config.toml
num_attention_heads = 8
vocab_size = 4096
hidden_act = "swiglu"
norm = "rmsnorm"
positions = "rope"
rope_fraction = 0.5
optimizer = "adam_atan2"
max_steps = 10706
Each number is 128 + 24 x the weight over its row's rms, rounded and kept within 0 to 255. Layers, rows and columns count from 0. Numbers have three digits each. The size before them is the row's rms in percent of the matrix's.

# q: layer 8 attention query, 512x256, rms 0.0888, rows 0-12, columns 0-255
# k: layer 8 attention key, 512x256, rms 0.0891, rows 0-11, columns 0-255
q0 097:144134105114169124109105110108149118088109168092121138147117097150168070157103148077113171081141121148157125133134102120114142132093125156118113141104134117139137138096137097132098056128123126140122145108119174082106144136108119125141104126088127096102137104134101092144120125152136134103122120144117083139082125105072119128139078115100110151131131157130144093099080148117087067078143117080130136143124126107134160099140107125121084163139176138120087110141133112121126088120122158124114181137114129128097125124123134131142157117099121141119128149187124112089109129124132094103103100098078158129119123095133163133103116093137162128144128114157144167111151139109148154116106127107153100163156140122144086144066129136113095139162163104137108128099117121131129115111118113
k0 096:114145118126113174161135179129096158137119122132107146127128128084125171139117142141119142186114160126121133103159120138093123099099129140108083130123151145116132122142114137099103150108092102127146084150106141172143111130107112092102154133155116125132158110120064164140164101107149128123128153134114082118154141159187120153108128116103100121072119144117121099109161104109128131169137101101124109118122123156130119168157146131124136109126106118110125076096083103120141180090132063121116101137098143103167114115101088123130095150153134119121119124098133121108108135116137134140146114168155144114192112157129125117196094120138101113116114139074090113164098112142130111120078155122103125124122139164132176116171120111124151145125159136141135138144145138143089184118139106
q1 084:102111106094126154134089130114153137127111164078111109159101133117135141117116157129119120155170139138186142103151090125134146149088131109106143138108142119153123097167114130125151122080129109106152158180154164028112113116155150129167162096123133129135142119125138126149125138113163136106129101106151165144122074167087183104097093120153104143116131109116141103113119111156103125124127105101147118128135086089142111155102088084138105141168110170169128096134102127102163079157149106136149116152180138130111121163099141140145112177111126139137151188150114078116123143147136111130100109121148105148122149132119147129134094114128102130138152130135125114150157147124137098137138149108107140120120110108090080116092101088095117111143161100134154142125107118123142149129142113
k1 093:125066142126134153103139107140132094101114128140157125104142090124119090164103134121120101123144100146100110169147099129107105125129133152136132117129081099131071151115066126148090109107143102168153116142140141086108147126125149081154111125122150128132090138146103116166144131164152117156102204134122100097108128138091114152118123158155149114101168129122094124135095127145141110103150170140106124099072062108131141127130110135140109151171103166110126110107124107167114136150112157138100121136131127161144120133126108122153170116083110164114125126193140117072119084116122095134099143079126156138131130107127178104109101152152130120159136105149129125115100127129160098081134097114124106113145133126137145142127092166113086156131079112126112123112134144095105106118117106
q2 099:130159141057111149117105134096104134139132127132108150129079086149096150111120124111102142128116137104094120158150118108138100115113128124117153115174126094093154136156110120115131103126081121146177082163104178101095101114174116123122159126146113132127144131111126119152108131160129091112140136145119116105143111122091143124104107176184107129139092118084166117116121105120069141098135122157155169117140151117132085155108097094147133145168129174147156101153137108147158107128100068151134129145153127108179152096136097127118138144107165124136136172171120145101117106093135089135147109132136142162152135160108148094077130107129141126118124139169116114148162152109149110112140104093119159165094115136132131146118162107106160098177143137159132154124113144105141091148102132
k2 095:135115163142142124138138125091157151134133092140127091108136074122122102166114145111123124119187133097112105096119150153113137103128136161127152135114101148116108109134111087149121111102110114208145122143119132091139160123147132117125146123139100145063098169117156113169136206127135114125134133133084164102110110092148166126100131115143108119138134120149146125095107165139125109154168170075145160119095126148118125124097121118188124135116127145118145124129140120120121114111126095103128170144129059141170119124105116119142159140091148132123110116159145133121145130120105118086126099146123112127133153120130136146121104146128121154140154046124139184109118103133122136107093121133110147163059120105158087107083117108115143126104080133111181129101143086144117130121119117
q3 087:138159139106144175136128192141155176178128140137111159099159090136172117141122147108125156127172117096128123127146130138079123109145128166131105077145112126120112123072109138118075127109084134086183163123149181129156145163136161066124141116143117129124130134132116063144158133101145100128113095121096125109124108106129148107149116152152118119084093105148139110107122106113114196117154098113127149100150124133144109128122164132117120100145087124121125116153101101161102178110128091121129136127136139082166145138120145094121137117145154150128152154148113132179144136132111163099102139136111143095151167120151108126138057111114134117125122133168098134164121125105109135092148096120143095096103122135140134164119148148152170114132125148135153124146125133105119106141162143
k3 075:143150198129112148112077179149095131079162153155127130111108112159146147122111150070129162153120158131133130133121100152100113088112119140118120089159093169111135127149174113163144149116149147110127132087178126141141113140151122112132144102162122155110177152119127149167129106121092123106091131104108130160121092133119123140113181163137134113103091153131157113127145117097115151102146091098094127173120137119140161087117115144125091085121144099107158149125160116133106105166131129082066092156133137101124137157144139117103096141108145084137158172108128161127089124140136113120110125108141133109171124112114131099112133125131090138119125158133156142147185146136130140175151135122116166158097129106131127081087146134106120100159124155145110151148132117128099150119149152
q4 085:155094132183161091129140096113159127131148112118136161159142169099134110155151139144157120096115147149115127123111147145169112146131123139135127143132143154114167106123106132109127148110164158168122154111141083157158152134114094112147096146074112134136111155135148137122107145151147119158125120094132159128143148131152095110163140095056153130146147128160131140147090158181157110126106126124150120147129097147114152126162124132096148110060145128113068149077138118110117094090147155138109135124118119168102112154122099117129103087157087145145083089091139118173159135162123162150116172138117112110119094105134134160126115201127122136145118104093144157107092121148140155134080141157128129145148131105127129138148102127125084134099135115095102095095149165149115129119139132
k4 069:139100075141135109175145115153182127155103105079105151115167160108076149111143130183147090123149121123122128116131114129139139137135172103128116140117178123158150122065122140129149137153108118130146131160094157162117117129138105139117150155091146106159098117163098145088089126103140109158141123148148131130133179136132113078130105105096149128128158123131097139139115119108116108155145160154166128118141116123105138131163148123114134152092115108136110105118121138124105169137096134158153153101105163153120143149114153135112141098170097115132133089135153116169176141138115160189120154133119113123092100132102141118132120131120116128143128131091168097155121143161137096148092121154157108098148080155137094147111088062160158176124168090149156123118130136122145107152104114
q5 124:098118175134139138132100175134123178106083141132142145142207134153134100165128145154121124159110118145114160103135143171111134103146113158128075109133109178115159141088146146111111149151141123141162158106139127134155112152131144117120137106137115153146111075117075140094113163134140106142123139145139153119121154143163122129160118104148128131128122104126100091109111093136143163171136130115119130129126124154167108135161156102127110107091126130117090089133110168135103162171176118124120117139101165118108153158082154127126137076125091156133142070125132131158132152131139147133110142082088121104144143146141083192147124124129082111137116141074160138166146143134120109109088096140143075122130132108107137096121106138108120126074136129123180128140160118103140149121121123
k5 140:150185084123107104128108079150101106147107148125137141156116141182115166084169099152164131122114109105144146146121112081144135132117150041155138104157149117131138135148098163157159182173146131105107129132117130147145096132121103134131134150112112104179131127165138133089099087111105122131128116147174090122141120131090122121117111113143192101136123110115101129199099111142124160119099124149137132145170126108136107146122123107102141137142140124142156145153138123162130168127128116142113123089110180145089155098138181105119143127148136084142136142106155126110140127139130131178119111128164127130122106127102097103095151122168111119151108167146110091175162117129124131127146130149163133119169126157093133109125140112125119115163118112169126142145110155105153089165119134
q6 144:156129132110149115131168039112118075141159108109123138107091130143115161091106100083166115099119110126105123166093129101135143160116150096148158156137159100127117123141099120124148146112102161128107108152115112112099134079153088169152143129100148122112140175157151132153165109134113127115141120096146133125133087113114138127125119156140150137172166133110123178161126155184113117110118133135115150124115114088075122128131098108131139155158135115125125167117124093117166097124092136178140115101148079132138109082169127149149127150116172113134105152127136141096144122158090094141144113151135122147106100100093161082077160136119153133115155115163115141093112116162116130106142156098098178146135108127145102153122130140152110135124114090128120155099123139125168101156124120
k6 151:086101149094153147120138148093128147119134109143130116093151110065138090174081151094104105129160154138120093129107133162120112133124109178108124153096105136124111098091139083103113086078095137155141156142135128095109157116143129119142132102141147139095095148102104084167161147142145108154116140105102173129088138097173134128157141129120118151133140146126170110070140154112129115132155163107136125119085133159113133103141155138161109112126142131120098109078134099126117087108116134115113132171160086122151114168115087160141127151115123165119108122158097150146148153126136115067141141127095117127144161143145146153139101141097122148122178081137134176101098134141121135107122148088109105118087121097170119141148101150145137141113134133094125095109148111165123153128142105
q7 134:141123096084134118103176048084117107161186105118099127106103137123100157099116110101136115066141099129108112144148141095129124122102134091136150139126131096130121118123113109123133130099085129116138118162113135111097173106168079151125140139112134111121124191150154123161158063118143155137134097119141140121143074123098123111116118131137146110149170137128122157133125139159120097117147152140121154144094151130062112124135107144130145179147133142147136158125131088114121076108088129136149127122137099116152147097181129150152160151139139139133104196144118163115131100136127092128162113135145119144145106111138148091104153150114155138137184114157115129100133122134143110105138157099087157156107110105152117169134130159173134133164132095145116125100121118148136097144117112
k7 114:105122131080144161118149134069120168106130122150102117101164112077144098162073143086085112115161171131135092116123132157116129149133115163109134151104094138157128087102144071121120096074099154158152131138144115134098175129154133123135141101144145150082108147115154076157177123143157115143110135109098164121109138116156126133144127146109133168137163153133140135106151140095114113143142179108108116131096135148112129089105144140163092128147124140147108120113122108117131085127117140126134136169165070097150111148119100165149124151125115165110121135148107153146151136135144125053154137142106118130125151132130170117129095136112117151121172112142119157089107136114128131132127175089101139129116137105168133174121118139135142156122123153109115104130153106182120156114146082
q8 118:075102160142127116136078176118152154072077147141103107135191119123125094153149156156128117152162119133125115093114116146149143129123116126124108149138145174169147144108152109141093143108154107147126150127160123155130116181123127104159149130111097129141123101146100121094141172144137079137113130151154138106095179101147106114113125127136118122157131120138116086080105126102108148177116125117166113138131117165187129135135139119147111077117125137100129107102139136161114139187150132103140129161132157143073115171101148142120121095123101124131140098175094110168153131120142128146089109083096107133140114168148107134161120116130123148136140088108154134127164159160115111114087128172127085164125115115118110116139108123096137127087126111113146076132131120111133159128112088
k8 098:137148138111180125115115063112102094164137115090144127160114124178094127121150096160140129147092093144121151155140136106150142111120137090156127137127155118125138135158107145137147153134157144117115155115109163133137114126109097136124103174110102095171116100138086142134118141113123133106130134107157103113154137097105146124135081135140155111158090074107100145144106134166126123119127043139148120113102067125158151171143113125091164105157109104091132129138082097161162164116129108173122141093086149157097134088101114114140148064121140146162119111108114099096093113147111130207130118118123137115138113148133141085122155123113142129140121132139117116141119147149096128098096108133148130156155129150118130156125098145156105152142117110112140164121111144087159119148105108
q9 089:080111146130135115157076153134184186094070165125133171124178122145145118155115160103138145135132153126133121109088108145121148132148127120120111132122104147130153128141138115146085133130106123097138164114129106149126096158088111113145112090127147120104162149114148116113130150130134090110169171124131144106095139124145171107156158132151110146135169149127118098090121091117135172172100150113090103114145108147179104135110150131107108136145120129141139159120126182131140142136170086132178119137116125132107117144115145153114106089142136108116153127182131103149125149100122122121090125070112129158136147178134107146149116113155106125180126130144115149134163178091160142134104092138155121096118182115121138163152154122084142095127125144136140088122137097148181135130121102
k9 103:155158149112090097111111063113125096116149115105108105119085143172132095102169084146173162136116114114102146140145133081162137115130116056179154135133152105087138164155105158169148156160165141085089126126132131125131106106133096157134139167120086105168137114150106155136115115102104174137110109150164102127155123144109132119114115120138144127145107114118107131141100130159132124106129075164141147136155107086130149217109105123121170136164138112106123150130115098152136127141098090151133141114092127167094127096123109128125140139105138091142120134089150111070122087139117141163108099121161108112127096133147127122124139144121137133104121116140109119121154146141091120127103084125112124181134120128103118091124134127131098125110120107151158157101108138097141106121110109
q10 096:074117162191076224131070147114154155116126135141128111142131130113103119182177173162087135151133136106132095103136157135124086119125086138121123109122095157124107126147117143127100112098126131116126127122114127141114135142098147107122085119153091125105139122069129139121124124136117091125160158128134115109141144089168123148139115134100107167115117137126137100110151158068148122130099143130119135122109126144206132138119140120096097150155092124149169125131141185156077111121151154111131170147125135104136128140141102125112105095105116163103157103124097086113087141120154124137102117106120140117136126139142112138123128129130115113142091084135100140108149172115183149136113103148128133120107148124101133159122149146067152095117144153167115098131106153117128139122135133
k10 127:158125151169083100140095093165138074136143113121123122133102124167125148103170115134139171143104089102140168138146146080138156128122081071158146087157163121110139150168108186162132131171149116095105116112110156149122105135128126121122110147123127102182131116131134142130098138129117159103151112140173072113145139116088118149073108147151126109114109097125101151193101113149113136107124108164106138132169101121160123189128087110111182137142114106098169148140128158155123156150133115149142127093107131136120156099126147085139126134118129111147144120101155110117101119112117128187116119133152158145119110092109110124129154130133122125123094167122096114168158125131103099159166093138131133165146141153091128111113155124124108119120091116140120138114104142097148111134121151
q11 099:113201093089078174094129124146096133102129184096121114122144105133125105143102113189118161196163139122140135117150147110127091098168149131136094090142145177118130126133153143093121115176128128127169172121093134162125119154073125129103121127139094127126120075096133161092112093121136129112160094129120113053151115113149132123132116095116087155105125140122109113115138138139127138120091114173084117144110118121157142131145114109133114130148073116120113108111117137128134140059124133124125187133109174144116145115158159119115133114122110153121142106077149116097111106139118088125136137122146134106125114127108115118125109112153113178114135144150116118153136144158151150131097088119153127136100127114104138091122106135110142112172139122146125129164124120099130112169154165
k11 094:132131150113126100128155055149106067144103091130141106120129136133100151113156094105150122130121102132123145138117152110167120104132088106151115178114163132148154127136110154126140152136126119144152147134128139183121132101183115154128132127099151074142118147159148102119090135167110131124166075130142168112168098131069105093129099166105188106178147110110121119153091112170133099101087142133115143138153119085098131161165106110149140166122134073113110123142112139135155121105078102168138128078134148148096153112152121129120152115109109117122126132188087161112134138102117144163112129155156130131088107138157115130113136090145125135100164121114157129134137116138085134116135121156137137143163137132132094140120118137174133082141123117113166125096096124136122120128111145
q12 094:136136146131125123168138134130144148127119112176100099118102105112143107106122119101097143150116144142118144113133163150095112121109112163117115098128130168142124179096111161199116165134103145101150164141123117145128116131171134088105127128121154099115140106121108123177094135135087176161094134156143150118125119095115129128091160162097147166091132145138160103135172097145098154122140144160131128084139120171132151125123141154092103089141130138153113128116133158113145128139149137118165071143127096135147184121097093130092135154114176123095082146082102124102156163140147131143177101148141118065129144135108096132148103136162094146124106110110153180121117131098102107097110102145108149089095145157082140129129122123158117106091131140139105166123129128138123113103149107